Part of a small language model's weights: rotary positions.
Each number is 128 + 24 x the weight over its row's rms, rounded and kept within 0 to 255. Layers, rows and columns count from 0. The size above them is the row's rms in percent of the matrix's.

# layer 5 MLP up, 1024x384, rms 0.29, rows 275-286, columns 192-383
size [ 97  96  99  95  96 106 112  90 102  91 109 104]
[[156 116 153 134 109 114 131 129  85  93 132 126 127  94 136 123  99 153  89 125 102 136 140 135 106 150 119 110 111 151 147 144  97  67 129 102 108  84 170  94 155 129 141 114 103 150 144 127 173 120 134 145 110 129 184 129 160 129 113 102 121 181 119  86 131 144 121 142 108 163 124 120  76  93  91  90 110 143  93 123 148 149 118  97  86 112 136 110 136 158 109  68 110 132  98 117 123 149  90 115 169 196 169 146  99 120 131 112 146 114 112  82 155 154 122 109 110  87  95 115 147 158 107  99 159 128 153  94 127  74  82 119 135 156 100 132 140 115 113 157 148 142 174 130 129 134 109 147 116 106 130 128  62 129  81 174  96 114 126 109  98  94 126 108 115 108 131 114 115 144 119 121 143 119 123 162 138 101 108 131 128 120 145 130 153 176 142 133 103 133  98 130]
 [115 102 142 152 125 132 111 119 159 124 160 108 136 133 120 132 137 137 131 143 146  94  98 149  97 150 164 152 173 136 143 146 119 149 129 105 118  81 108 135 108 159 121 148 154 177 175 157 115 124 149 117 170 154 115 180 155  89  69  85 114 140 117 103 101 136 149  96 119 113 108 136 144 100 121 105 113 135 101 138 135 161  94 112  87 148 112 112 130  98 130 188 126 145 155 163 142 131 150  84 113 137  93 101 125  85 115 112 141 100  91  98 107 175 177 123 160 165 134 151 162 154 120  96  76 120 154 102 161 132 117 118  97  99 151 130 141 146 129 172 123 171  99  98 120 144 104 166 135 116  97 127 148 146  98  99  91 162 151 155 115 159 150 141 139 117 130 125 117 144 137 183 129 116 142 112 144 120 149 147 111 131 100 137 119 116 112  94 115 127 155 179]
 [ 69 125  92 153 125 141  96 118  98 142 158 112 121 124 131 132 136 112  90 126 135 147 122 109 159 119 150  78 115 155 139 110 103 114 113  91 107  84  91 111  89 115 117 112 128 151 158 112 145 153 143 122 168 137 131 122 124  92 109 186 132 175  92 139 189 108 134 124 146  98 134 132 143 171 115 172 103 115 106 136 122 134 121 121 203 130 123 148 128 140 119  87 105  96 107 151 124  57 126 133 154 127 106 115  91 137 122 141  84 118 125 105  90 125 138 113  99 122 128  95 169 104 143 133 154 127  60 101 113 161 129 162 116 149 137 131 118 110 110 124 139 139 138 133 105 124 162 112 136 144  99 115 149 115  78 128  82 150  73 133 135  97 102 102  97 180 137 114 137 125 146 180 138 145 157 122 109 149 121 154 128  90 134 130 139 146 104 105 123 142 127 144]
 [105 115 170 125 108 126 112 146 115 131 169 134 123 156  88  97 120 117  99 169 165 134 109 126 109  92 154 116 143 143 145 152  99 103 128 152 136 109 129 123 128 127 127 129  93 152 112 122 124 147  89 119 124 130 147 115 142 130  90 147 125 138 123 128 159 150 143 178 121 196 167 152 113 168 136 136 169 156 154 138 139 115 140 107  78 105 187 109 124 144 128 156 107 104 157 145 146 112 134 142 124 165 127 148  84 138 170 142 131 130 135 142 142 152 130 119 130 129 134 154 140 123 146  97 154 137  96 118 139 119 145 142 171 143 175  76 169 160 161  74 142 113 143 143 141 124 123 134 125 196 151 131 128 133 172 111 144  97 124 125 106 133 156 126 123 134 151 107 114 122 103  96 141 140 130  85 120 115 155 132 159 108 115 144 129 120 105 128 146 112 159 141]
 [105 156 129 144 161 130 131 140 133 139 136 106  92 103 127 103 140 116 148 134 169 142 170 135 116  52 115 128  74 116 133  97  74 118 146 112  89 150 122 138 140 121  94 124 136 132 131 106 135 109 152  67 119 123 121 122 127 151  95  83 135 140  98 143 138 122 148 103 114 106 153 132 129 149 124  97  88 113 115 133 128 150 113 103 130  86 159 129 135 127 122 119  84 143 138 133 153 151 125 176 155 127 107 149  94 150 101 106 127 114 136  66 114 124 112 133 114 147 116 124 105 137 104 181 162 159  94 168 121 128 188 199 130 147 147 113 127 129  95 125 152 140 129 157 110 157 151 144 138  86 123  83 143  78 100 115 140 133 127 114  69 143 135 130 145 120 132  61 117 142 121 175 118  83 168 139 146 131 101 121 128 123  88 125 102 176 131  98 133 127 142 129]
 [112 129 122 136 143 142 130 149 113 108 107 108 127 156 105 143 115 162 149  77 135  92  98 112  93 118  98 151 177  55 139 137 110 141 106 157 165 106 145  92 125 175 120 136  97 133 136 109 101  79 110 108 159 108 107 112 123 154 118 176 123 106 135 124 123 149 114 155 137 116 139 153 111 135  92 169  97 121 125 111 115 171 154 105 136 139  86 124 159  82 131 139 140 144 143 113 156 136 136 114 145 131 131 135 134 108 103  94 100 132 114  94 138 121  70 132 114 106 113 138 117 102 105 135  98 137 142 172 170 123 127 136 129 133  73  99 161 125 131 130 132 111 147  95 117 118 129 115 179 111 125 105 161 120 112 149 118 151  82 108  69 144 176 153 152  84  99 139 125 120 151 141 142 164 114 149 133 159 159 136 110 120 106  86 101 150 120  70 163 130 110 151]
 [107 116 148 144 114 106 113 120 109 134 108  98 115 130  90 112 133 100 135  70 135 138 104 172 110 168 149 134  92 112 150 118  82 145 152 138 159 164 169 120 119 132 156 132 118 126 157 127 106  96 167 115 116 125 119 163 167 108 149 164 126 147 168 137 146 156 126 105 105 103 134 142 126 163 152 100  99 107 105  88 163  91 130 156 128 137 105 132 114 132 117 110 138 184 119 142 136 118 114 153 167 139 171 157 151 137 129 105 154  96 116 130 132 141 134 101  62 112  64  83 111 153 130 133 127 131 104 151 169 136 134 104 160 109 145 116 136 151 140 113 131 118 125 146 136 158 117 117 127 106 136 126 120 142 114 155 121  99 126 106 146 163  98 118  83 169 107 123 146 151 124 157 155  86 136 139  83  86 160 152 123 116 114 126 125 129 164 151 153 109 124 101]
 [199 137 163 131 174 128 101 122 128  97 149 139 102 112  96 163 102 129 130 140 150 129 160 159 145 119 117 140 109 127 132 126 141 150 156 120 129  68 121  88 133 136  93 107 128 144 102 134  92  95 153 140 135 131 109 117 100 131 134  89 109 166 113 149 103 130 149 142 141 115  87 174 109 155 170 103 148  77 163 175  98 128 158  84 159 171 158 155 112 121 145 123 104 139 104 131 108  69 104 112 118 115 131  92 121 111 103 170 141 127  83 107 122 107  69 152 110 132 145  96 136 127 103 147 145 128 107 177 136 109  90 101 136 110 110 160 103 121 154 110 191 126 129 112 139 107 114  98 135 153 153 121 111 139 125 132  88 113 158  83 129 118 113 111 149 134 110 116 141 139  78 129 148 145 111 161 115 146 160 129 121 134 156 135 118 123 112 139 108 127 162 137]
 [110 151 153 149  91  94 153 176 165 147  78 146 138  93 143 143 122 120 141 163 143 120 150 136 172 139 130 129 144 129  82 109 142 159 140 103 104 115 122 131 129 145 132 135  98 128 154 105 134 105  99 146 100 166 161 140 117 150 207 138 185 143  96 155 129 127 136 109 102 166 122 109 193  72 133 158 158 130 144 136 137 154 131 142 133 144 150 112 130 142 107 145  92 110 114 153 153 148 114 148 119 118 122 146 147 135 138 192 110 104 150 149 115 168 167 147 128  80 115 139 111 143 175 127 145 152 129  93 130 120 132 122 120 113  97 138 144 162 122 119 115 148  66 121  98 109  71 147  96 133 171 118 127 144  88 124  89 151 140 134 124 106 126 125 126 145 103 171 139 112 119 161 145 138 118 128 101  92  76 177 130 135  81 104 133 164 130 123 129 117 118  66]
 [142 164 110 149 113 137 115 142 166 105  98 117 157 142 169 145 120 150 109 118 141 113 170 132 126 177  87 148 173 114 124 122 137 159 133 151 138 165 109 140 156 130 182  96 107 101 120 119 110 129 109 121 107 169 157 102 101  98 127 157 164 166  79 147 120  91 100 120  95 102 121 139  90 143 114  90 143 121 108 123 139 114 146 177 128 107 111 115  82 146  79 119 115 146 159 138 115 130  93 111 119 117 148 147 109 109 138  80 124 124 102 137 132 130 110 142 142  88 111  88 185 132 131 110 175 110 111 127 148 137  96  89  87 107 168 166 112 114 156 156 120 103 113 164 164 146 164 142 109 147 137  88 129 118 131 116 114 123 126 104 114  97 122 117 146 155 129 168 136 121 170 135 168 119 174  82 144 118 129 144 142 103 104 111 117  80 105 131 185 113 135 128]
 [147 150 120 148 109 106 101 131 119 129 124 144 138 126 118 126 130 150 120 154 155 189  75 114 133 167 108 113  99 146  62 121  97 117 105 122 138 119 103 108 122 121 161 100 120 127 172 156 102 122  92 121 140 155 171 139 128 110 114 121 113 189 120 102 116 135 121 135 148  98  65 137 106 105 109  92 127 171 131 119 146 134 150 141 140  97  93 119 140 130 177 144 116 144 137 157 187 124 135  81 181 109 128 168 167 133 137 122 121 137 107 121 178 140  91 118  78 165 110 122 135 136 115 152 133 139 159 131 106 114 108 119 116  80 114 104 104 158 162 127 136  82 102 104 104  81 130  99 144 127 157 130 105 137 130 170 123 132 168 119 128 125 133 141 108 107 106  72 151 151 133 151 134 125 101 122 100 114 140 111 139 137 157 132 143 149 109 164 104 138 145 108]
 [108 113 165 126 121 131 111  88 135 169 142 113 116 135  92  86 140 124 119  89 135 132 102 149  99 154 121 173 134 140 155 168 116 138 109 105 165 131 134 111 124 111  88 136 115 115 117 181 143 150 180 111 104 112 138 147 135 107  83 125 121 127  90 155 119 133 139  99 110 125 139 110 150 134 135 129 116 115 123 127 130 127 145 113  99 130 122 111 151  95  90 143 100 108 154 133 118 115 114 134 115 121 141 131 120 136 157 133 133 121 100 101 102 155 140 143 103  77 111 126 130 149 127 187 118 177 138 139  89 148 116 129 125 147 135 154 103  99 103 151 133 131 125 157 166 154 110  77 176 183 138 126 112 107 174  69 127 126 124 133 151 130 133 167 161 165 181 114 121 163 147 113  94 142 162  82 124 160 141 103 100 160 165 125 119 115 155 124 127 134  89 151]]
# layer 5 MLP down (transposed), 1024x384, rms 0.265, rows 275-286, columns 192-383
size [ 97  98 100  95  95 100 102  99 106  95  98 101]
[[112 121 106 114 122 123 150 122 132 129 113 174  98 127 143  94 110 108 137  97  99 104 119 164 132 126 135  88 133 176 180 151 137 109 111 132 129 116 105  49 135 121 154 118  94 136 117 124 148 167 121 173 175 126 150 173 128 109 127 143 108 152 129  98 144 157 105 128 137 168  89 148  94 100  83 164 136 127 128 116 118 117 151 117 109 113 131 116 145 191 111 145 139 133 153 111 135 113 124  93 133 133 101 132 100 132 132  77 110 107 117 121 139 147 119 130 146  95 110 141 115 108 161 135 145 104 145 127 156  77 146 138 176 131 102 146 130 123 102 183 154 117 183 115 145 158 129 141 125 110 123 126 120 147  97 132 113 124 121 119 123 122 108  90  93 207 117 122 122  90 109 118 128 134 182 124 118 110 115 146 120 139 117  99 130 156 152 146  88 121 109 146]
 [128 133 153 154 129 149  85 147 146 144 163 130 113 125 151 107 128 146  53 104 137 119 118 107 134 145 138 141 103 111  94 130 144 122 164 127 110 130 147 116  94 145 100 129  88 153 129 125 153 138 131  82 181 142 103 165 148 130 106 116  95 142  88  93 128 144 109 110 130 107 140 120 159 143 129 119 124 116 101  98 105 118 117 174 121 141 114 121  78  97  96 137 121 119 146 137 130 127 118  88 133  99 168  66  69 124 162 136  80 102 104 100 151 122 121 112 162 178 171 141 135 104 131 124 120 140 138 127 131 139 178 136 121  92 133 176 159 153  92 135 147 126 116  81 144 120 160 118 146 136 111 135 123 182  74 115  71 162 130 167 137 139 119 153 131 127 114 127 135 126 123 139 147  92 139 108  93 154 111 146 142 164  73 142 116 177 165  91 100 120 145 121]
 [113 158 126 109 153 164 105 146 145 127 104  85 136 167 141 130 117 122 155 102  87 109 120 109 129 151 116 135 128 134 103 104 149 135 129 143 193 116 151 128 124 135 151  86 111 113 118 133 129 121 186 127 109 115 134 113 124 126 108  85 148 141 142 144  88 157 119 113 125 181  97 125 136 101 124 109 122 110 138 117 161 121 110 165 113 155 170 130 154 118 140 124 177 127 132 116 148 161 135 114  75 111 125 131 134 110 166 114 146  58 144 117 154  86 124  99 135 113  92 167 147 171  69 145 113 118 152 149 101 106 144 101 134 130 125 160 149 119 108 133 131 149 128 102 135 161 103 100 138  99 162 153 136 148 162 149 131  90 166 137 100 144 126 194 172 122 144 126 155 130 121 108 148 107 121 153 129 124 105 158 147 145 144 152 114 142 114 117 120 142 153 138]
 [147 107 124 140 131 110 119 142 143 141 104 128 130 137  92 132 166 145 142  84 156 134 127  87 119 132 138 141 133 121 139 165 159 122 158 107 134 129  93 109 190  93 129 117 135 147 109 129 137 149 144 129 161 149 141 118 174 114 129 160 130 113 141 134 121 125 113 121 144 164 106 126 128 135 115  82 135 132 146 108 112 139 113 136 146 124 110 148 111 148  99 144 131 123 120 144 154 120  96 123  99 121 116 119 145  92 117 125 164 123 120 118 104 139 158 126 138 151 151 141 158 158 141 114 122  86 160 151 119 116 100 141 129 128  78 131 120  71 124 151 120 113 109 120 128 123 143 144  96 124  99 150 120 167 101 137 114 125 133 115  90 145 104 102 152 127  96 123 111 138 164 132 131 128 143 129 118 134 130 106  81 158 106 127 127 161 118 135 132 116 143 154]
 [127 133 142  73 145 157 166 126 133 175 123 137  92 175 164 122 142 114 108 103  84 138  93 131 137 110  97 153 197  83 142 147 108 137 127 162 152 167 114 119 142 103 110  76 140 120 123 141 121 149 164 124 126 136 145 128 147 130 135  94 146 128 117 139 104  70 144 130 149 125 125 140 147 111 147 127  78 106 158 144 146 130 114 122 132 153 149 122 137 106 132 118 144 121 135 111 106 130 158 148  89 184 119 102  60 157  97 122 146 131 105  69 112 106 136 167 134 164 139 105 159  81 107 122  88 102  98 130 130 128 121 111 151 149 129 127 127  94 136  59 146 144 121 143 113 119 162  52 138 167 107 149 148 134 137 148 139 121 140 107 121 125 134 134 126 148 139 151 118 157 104  89 114 117 107 122 115 154  94  96 144 142 140 124 109  91 127 180 125 137 137  99]
 [105 140 148 132 100 133 130 119 124 132 131 114 150 132 117 139 142 130 128 146 168 118 163 160 160 154 154 111 122  79 138 142 149 100 153 169 106 132 142 115 142 137 155 127 110 129  79 187 152 142 114  98 139 146 115 130 168 114 127 142 144 113 126 142 141 153 115 121 103 131 158 156 115 130 134 146 146 131 108 119 142 145 118 159 115 149 133 124 151 168 124 149 114 135 129 121 147 132 119 142  99 145 142 145 146  91  82 131 148 138 108 135 142 125 165 131 144 129  88 133 116 124 147 163  97 153 123 111  96 102 109 158 106 140 102 157  72 140 156 141 104 131 135 144 140 115 131 132 131 111 120 133  92 134 178 145 123 125 127  97 150 139 117 140 129  98 119 151  83 135 118 118 100 124 126 133 100 158 136 117 115 141 108 100 135 104 106 139 115 134 129 105]
 [151 112 160 156 135 120 167 144 118 104 128 156 104 122  83 122 153 122 154 119 123 130 100 125  98 164 139 157 161 155 111 120  98 153 148 117 157 135 162 166 134 158 140 111  98 120 124 131 136 112 132 164 130 135 144 169 146 111 173 119 165 130 173  76 131 106 136 126 125 121  68  95 115 118 187  98 104 155 136 106 156 156 115 144 120  98 145 127 145 102 101  89 127 136 151 134 136 106 153 120 140 107 163 130 140 151 123 171 157  76 109 168 107 126 151 161  96 107 144 128 113 143 131 145 142 115 108 152 141 117 113 115 154 125 106  92 148 120 127 118 135 119  82 119 139 151 123 158 117 108 155 155  97 114 116 159 168 118 127 146 172 123 125 132 143 150 133  78 136 135 130 150 154 133 111 146 150  94 116 106 119 126 111 114  95 127 186 159 176 117  96  88]
 [137 133 136 155 144 150 107 107 131 113 126 121 153 152 112  99 109 112 145 143 130 154  92 157 147 146 107 125 140  98 116 147 149 123 129 141 125 128 129 140 146 177 128 147 150 172 137 138 138 139 124  63 121 107 142 110 102 140 134 104 168 125 165 115 115 113 124 123 129 144 122 123 121  99  91  94 146  91 112 115 121 137 134 130 124 140 112 126 126 117 158 130 162 125 123  98 123 154 116 119 126 155 122 142 110 113 146 145 123 150 145 140 124 147 146 154 123 105  89 130 136 148 154 133 137 139 159 129 135  97 133 135 113 108 108 106 147 120 194 107 196 117 112 128 115 136 141 118 137 132 118 149 140  95 146 114 150 144 127 137 135 106 149 109 121 154 115 135 156 157 116 134 128  99 131 187 132 129 150 149 144  96 124 168 150 120  80 128 150 139 117  80]
 [126 134  99 156 135 137 141 108 130 135 151 128 143 110 146 142 173 119  92 132 120 119 159 168 153 119 162 129 132 139 106  98 165 157 125 162 100 120 122 130 214 128  94 100 114 108 100 129 162 142 146 146 163 113 143 117  94  94 132 144 153 125 136 162 158 105 125 136  79 123 130  90 135 107 105 166 106 161 101 123 127 170 144 122 108 124  87 113 165 131 142 135 149 137  97 145 162 122 138 146 101  69 103 166 140 125 103 167 165 175 132 148 126 132 117 134 128 114 114 131 117 121 107 162 129 163 107 112 147 122 118  91 145 106  86 124 148 105 153 127 145  95 129 119 152  94 119 140 121 128 131 129 132 129 121 133 126 126 125 120 103 142 174 110 157 119 111  76 168  97 137 149 117 151  60 127 133 134 109 100 152 159 111 127 114 163 147 156 113 104 137 128]
 [125 115 135 124 124 106  97 133 134 142 178 128 158  98 162  92 117 151  95 106 121 100 109 134 152 145 104 140 124 142 109 152  70 149  92 107 109 188 110 178 144 134 122 108 107 122 146 138 108  95 132 100 115 121 128  99 130 130  95 127  70 134 159 115 140 126 138 141 143 125 159 151 144 114  85  83 113 107 122 119 126 152 129 164 138 127 122 125  72  94 140 120 143 137 136 161 133  96 112 122 118 142 159 104 166 103 138 129 129 125 151 119  99 108 163 154 102 163  85 135 147 198 139  84 140 171 128 141 152 117 157 115 121 134 118 145 155 147 100 145 128 146 157 102 102 139 151 129 102 141 110 128 153  89 100 126 129 114 137 159 121 143  97 122 161 132 133 186 131 129  91 126 136  99 133 108 161  71 156 136 107 183 130 131 154 112 117 132 131 146 141 124]
 [ 82 134 123 138 124 142 143 134 137 125  92 149 116 107 152 100 126 173 158 141 132 143 123 120 142 110 115 108 133 138 128 156 136 154 128 132 124 103  95 139 149 125 116 133 135 113 137 142 106 138 103 101  92 133 129 122 118 112 136 120 110 130 125 125 140 149 123 119 154 106  89 118 145 113 164 115 124 146 140 132 103 155 148 168 127 153 130 129 137 121 164 154 116 102 162 159 102 137 115 154 126 119 107 116 125 154 132 113 160 115 127 129 105 121 125 126 137 126 173 132 141 116 102 106 113 122 138 130 127 105 117 132 127 117 159  88 140 129 104 142 116 109 114 135 111 129 105 137 146 123 122 101  80 127 161 154 137 157 115  90 152 124 195 161 142 121 124 126  96  91 126 113 128 134  86 118 155 167 112 102 136 151 113 134 105 123 137 118 132 118 115 153]
 [121 142 116 100 161 119 135 169 110 155 123 125  70 136 156 166 120 106  99 108 183 144 138 116 163 187 141 145  61 127 159 122 139 130 135 114 112 159 141 123 126  90 132 130 103 114 134 146 111  98 158 143 178 106 122 121 106 121 177 166 192 100 148 111 132 135 168  67 134 120 111 120 119 101 120 160  95 106 147 159 116 152 102 197 122 137 121 142 134 124 103 120 131  83 145 130 127 124 140 125 135 164 117 114 118 151 133 141 109 116 117  94 117 128 182 126 154 164 104 127  76 157  97 130 124 121 110  85 106 114 141 160 135  97 126 117 110 122 113 139 101 119 146 133 136 104 119 125 108 137  94  88 136 148 134 117 157 127 194 144 145 132 125 140 130 168 113  57 111 139 159 110 142 181 128 127 106  97 134 152 126 168 150 148 109 149 108 139 133 115 174 161]]
# layer 5 MLP gate, 1024x384, rms 0.292, rows 276-287, columns 192-383
size [100  97  91  99  99 112  85 102  94 106  99 106]
[[130 134 139 113 140 148 131 152 148 181  89 125 120 126 132 138 138  89 129 105 121  77 151 114  89 119 104 119 107 114 126 127 115  73 179 194 115  96 110 137 116 111 153 127 129 150 137  71 100 138 122 114 127 163  97 105 149 130  89 143 114 127 132  38  84 128 143 152 136 129 109 128 168 159 129 118  96 119 148 137 107 111  55 152 132  96 112  91 122 135  97 123  97 145 116 107 147 118  57 117 107 152  88  91  72 126 126 107 125 143 117  75 117 116 116 122 131 100 155  86  89 124 138 121 159 159  91 152 115  98 123 143 108 145  96 115 100 129 126  94 162  84 166 139 154 102 133 130 137 144 149 128 129 135 162 131 145 158 123 123 113 144 109 126 123 147 124 113 110 137 107 118 123  75 142 113 140 130 100 137 112  98 113  84  94  66 137 109 120 132 122 112]
 [129 144 141 123 106 116 145 131 143 143  94 211 117  94 125 132 147 143  90 154 161 119 163 116  91 136  86 152  93 152 146 100 168 104 125 111  80 155  85 127 132 117 122 176 156 106 123 161 136 170 119 115 103 127 148 123 118 135 103 153 136 121 131  98 115  87 148 125 128 110 136 141 119 157 158 151 134 152 122 163 115 131 114 122 108  98 153 167 120 109 150 172 112 118 144 156 150  77 120 133 185 162  99 131  89  95 140 116 109 167 100 129 136 155 163 102 129 130 134 134 122 117  95 112 105 151 136 156 135 143 147 130 139 114 123 154 135 140 124 117 115 117 121 187 128 121 139 150 135 174 160  89 149  82 124 136 119 146 132  95 126 134 128 113 124 122 133 119 127 117 121 174  79 149 120 120 139  96 143  83 122 129 101 128 156 136 132 125 150 105 133  93]
 [105 127 139 177 130 118 139 111 114  86 104  66 105 154  91 136 137 105 164 103 130 124 119 109 105 155 118 197 103 130 124 136 179 142 151 127 177 146 117 157 134 118 127  93 122 115 113 130 143 152 139 127 152  93 124 138 152 134 125 124  99 137 127 141 165 130 142 142 167 124 103 148 125 122 117 113 119  99 150 137  90  93 147 131 127 155 129 149 112 154 108 129 108 178 153 164  97 156 162 119 133 115 125 131 116 131  88 106 135 159 120 115 159  89 116 167  94 118 136 148 128 143 152 121  96 122 167 150 158 144  77 115 140  92 140 141  94 140 191 167 149 120 164 133 134 184 136 149 142 160 113 152  95 105 155  97 130 133 146 120 129 139 138 145 110 133 124 128 152 136 125 142 130 120 139 107 146 119 126 136 111 132  71 145 103 165 137 149 120 120 152 134]
 [125 131 118 104 152 109 153 159 138 104 117 111  84 112  81 142 115 128 166 127 117 147  92 154 139 115 108 130 106 143 115 136 110 121 149 165 109 156 136  99 124 142 214 130  84 135 116 150  92 104 144 119 151 166 186 119 168 117 125 128 100 133 149  89 165 123 177 166 102 160 122 145 111 150  98  98 159  80 116 130 106 100 139 133 145 107 174 131 108 137 124 119 169 131 102 115 172 157 108 159 129 142  95 168 143 139 123 151 129 107 125 133 119 143 114  88 158 149 131 106 146 129 128 139 148 129 163 114 111 134 131 164 152 100 132 171 140  38 118 132 108 118 143 108  95 133 152 146 129 103 118  37 154 128 101 103 124 131 108 112 110 131 128 173 154 128 140 121 115  85 128 135 103 113 152 127 114 129  85 137 143  88 113 140 150 114  84 129 122 111 116 111]
 [126 131 135 171 138 134 117 110  98 121 138 113  99 116 140 143 119  91 116 139 127 137 137 137 166 145 116 135 137 110 150 131 130 112 100 116 132 125 120 138 139 171 108 144 112 161 136 103  89 116 132  98 101 119 158 165  95  83 138 142 101  91 123 128 112 103 118 117 108 114 108 128 142  89 133 117 114  81 114 144 136 138 105  89 114 107 134 116 124 117  98 114 136 123 134 146 131 127 137 152 141 106 122 126 101 125 126 154 127 129 137  74 126 132 148 113 154 119  97 153 150 125 124 134 114 106 147  71 144 135 145 131 142 133 174 123 173 102 176 106 110 101 146 122 112 109 116 116 100 122 135 145 155 138 139 135 125 107 129 156 141 168 128 112 164 139 123 153 161  84 119  94 142  97 162 130 135 165 142  90 182 159 133 135 166 148 151 169  77 121 135 125]
 [ 89 147 122  93 120 126 152 151 105 145 121  89 144 170 128 116 117 159 172  84 138 190  98 143 110 154 152 157 116  63 154 107 170 158 152 150 142 140 141 147 131 104 120 113 149 114 137 135 154 126 176 116 145 142 124 183 152  93 144 123  95 140 177 138 120 169 141 122 132 124 134 146 138 123 125 166 169 103 110 134 140 139  84 133 126 115 164 127 163 138  77 140 157 118 172 141 137 120 131 172 132 157 152 139 150  80 126 126 135 102 165 158  85 151  93 109 135 122 152  88  89 155 155 127 131 133 121 113 118  97 172 160  70 154 127 121 115 119 123 112 149 151 146 119 143 146 149 136 124 104 118 118 109 164  71 160 135 116 138 138  73 150 145 105  94 161  95 140 138 154 109 138 140 100 114 141 103 104 108 119 124 111 113  93 159 139 136 151 174 124 158 157]
 [106 116  97 111 131 111 135 121 122 117 143 128  96 127 138  66 160 167 105 108 122 125 114  77 119  93 103 111 131 106 142 134 152  98 137 125 159 120 136 117 162  81 121  93 120 140 111 124 140 161 149  81 144 115 152 138 143  56 118 133 155 117 162 124 172 154 128 122 157 123 185 108 131  81 135 113 118 152 106 174 116  76  77 147 129  80 152 101 150 118 107  96 120 114 140 128 147 120 124 123 125 132 113 111 142 110 113 120 135 115 122 137 157 101 124 132 122 120 106 135 125 147 141 146 152 109 108 107 145 133 143 142 101 159 133 113 141 166 108 134 122 112 128 171 100 156 117 109 154 134  75 152 140 118 147 155 137  96  96 158 154 134  93 129 134 111 150 145 178 178 101 109 125 130 178 121 154 130  87 133 138 115 141 139 106 146 103 126 102 146 123 115]
 [133 158 113 119 135 102 177  89 143 121  72 136 105 104  98 126 148 160 113 186 127  99  93 121 119 115 141 167 162 145 107 136 173 136 130 127 146 120 126 124 130 152 105 126 149 137  88 120  91 127 129 156 135  87 128 167 149 134 129  76 122 153 128  53 132  96 134 142 129 115 133 134 112 134 142 130 135 142 120 142 133 162 143 129 112 112  86 141  85 129 151 149 108 179 103 123 146 157 125 120 131 145 127 161 108 200 152 144 165 144 100 142 127 104 130 143 146 153 127 162 135 113  89 138 100 108 150 103 113 117 118 157 144  76 122 139 129 154 100 136 120 138 138  47 116 151 131 123 154 139 127 134 160 133 156 112 124 129 147 124 136 113 126 120 130 119 124 106 120 121 188 150 124 159 145 114 158 108 186 117 147 125 147 146 121  94 124 113 140 123 136 121]
 [135 123 110  92 125 108  97 121 148  59 100 113 131 122 134 137 108 117  92 144 107 150 142 138 125 143 103 112 110 102 127 170 136 105 141 134 116 160 130 156 125 106 110 114 143  91 128 133 136 105 144 122 124 119 136 130 123 122  94 167 121 144 123 104 129 129 181  98 176 120 132 159 131 131 157 144 108 134  99 128 108 122 105 141 151 133 155 164  82 131 107 100 113 110 148 163 105  79 156 135 127 135 145 124 121 141 124 135 133 118 141 100 143 168 158  99 128 122  81 154 137 154 110 135 120 132  98 119 153 119 106 117 109 153 130 146 123 159 140 137 161 117 151 115 111 153 191 161 147 112 148  85 126 138 155 123 111  99 126 130 118 132 129  94 153 137  99 151  89 141 122 143  99 174 132 166 152 121 143 144 140 184 113  94 159 143 127 111 104 142 150 178]
 [138 153 110 144 143 135 108 108 114 136  77 137 171 126 117 174 125 159 125 133 117 174 134  90  93 182  97 141 164 117 103 130 144 132 139 124 137 112  99 118 146 135 156 124 109 109 177 130  95 128 145 139 111 148 173 112  94 116  89 140 107 156 144 142 164 154 110 142 140 123 151 106 110  95  94 122 170 125 120 114 124 141 130 137 130 126 145 101 116 116 136 149 124 137 182 166 142 144 168  94 164  92 129 153 147 140 164 133 101 130 134 149 135 158  68  82 131 118  92  94 166 134 140 167  99 162 132 134 102  99 112 142 117 112 126 112 148 138 129 163 115 116 150  91 105 114 109 108 153 142 137 104 115 141  86 145 141  86 138 153 155 122 144 154 117 128 113 113 100 161 132 158 102  98  95  93 103 124 161  98 161 124 160 125 162 111 111 100  88 159 139 119]
 [114 150  98 155 142 115 129 117 111  85 120 119 138  84 126 127 109 105 164 149 119 143 111  82 127 125 133  96 135 138  87 122  95 105 124 143 119 110 163 121 105 145 153 103 119 144 114 148 106 100 138 145  93 158 163 147 158 120 119 135 159 157 178 123  66 105 121 122 134 156 131 135 140 164 136 125 149 134  77 123 138 110 122 101 100  64 125 175 106 126 139 156 134 149  98  64 154 129 123 115 157  88 134 119 145 116 121 121 143 127 116 150 130 162 134 122 140 126 156  98 126  92 123 157 136 111 147 115 157 117 153 107 116 147  98 126 162 119 136  97 111 134 138 106 118 189 103 114 120 122 111 117 117 158  95 160 105 177 126 133 110 172 147 118 112  89 118 162 121 134 120 122  95  96 138 144 143 137 122 137 125 116 106 152 133 104 159 151 119 149 133 125]
 [134 109 114  64  73 151 133 124 151 151 137 177  82 127  99 103 163 155 149 126 147 132 130 125 133 147 157 165 177 108 130 124 119 132  76 133 121 111 113 150 142 140 128 165 127 135 116 142 110 137 111 137  75 136 114 128 116 121 115 153 108 175 162 151 131 107 108 150 112 142 147  93 179 134 156 145 121 121 157 120 117 138  67 151 108 126 109 155 113 115 147 137 139 136 130 135  97 130 140 152 148 135 129 141 121 117 125 107 158 118 117 152 104 146 108 121 122  87 141 116  75 120 145 132  91 133 106 155 151 137 141 133 123 146 125 131 109 169 152 129 130 104 138 163 189 132 148 100 140 161 140  88 179 129 115 115  97 156 127 145 143 157 126 112 102 143 125 119 127 114 131 124 141 137 118 162 103  83 143 103  90 144 151 115 145 117 122 155 149 166 116 129]]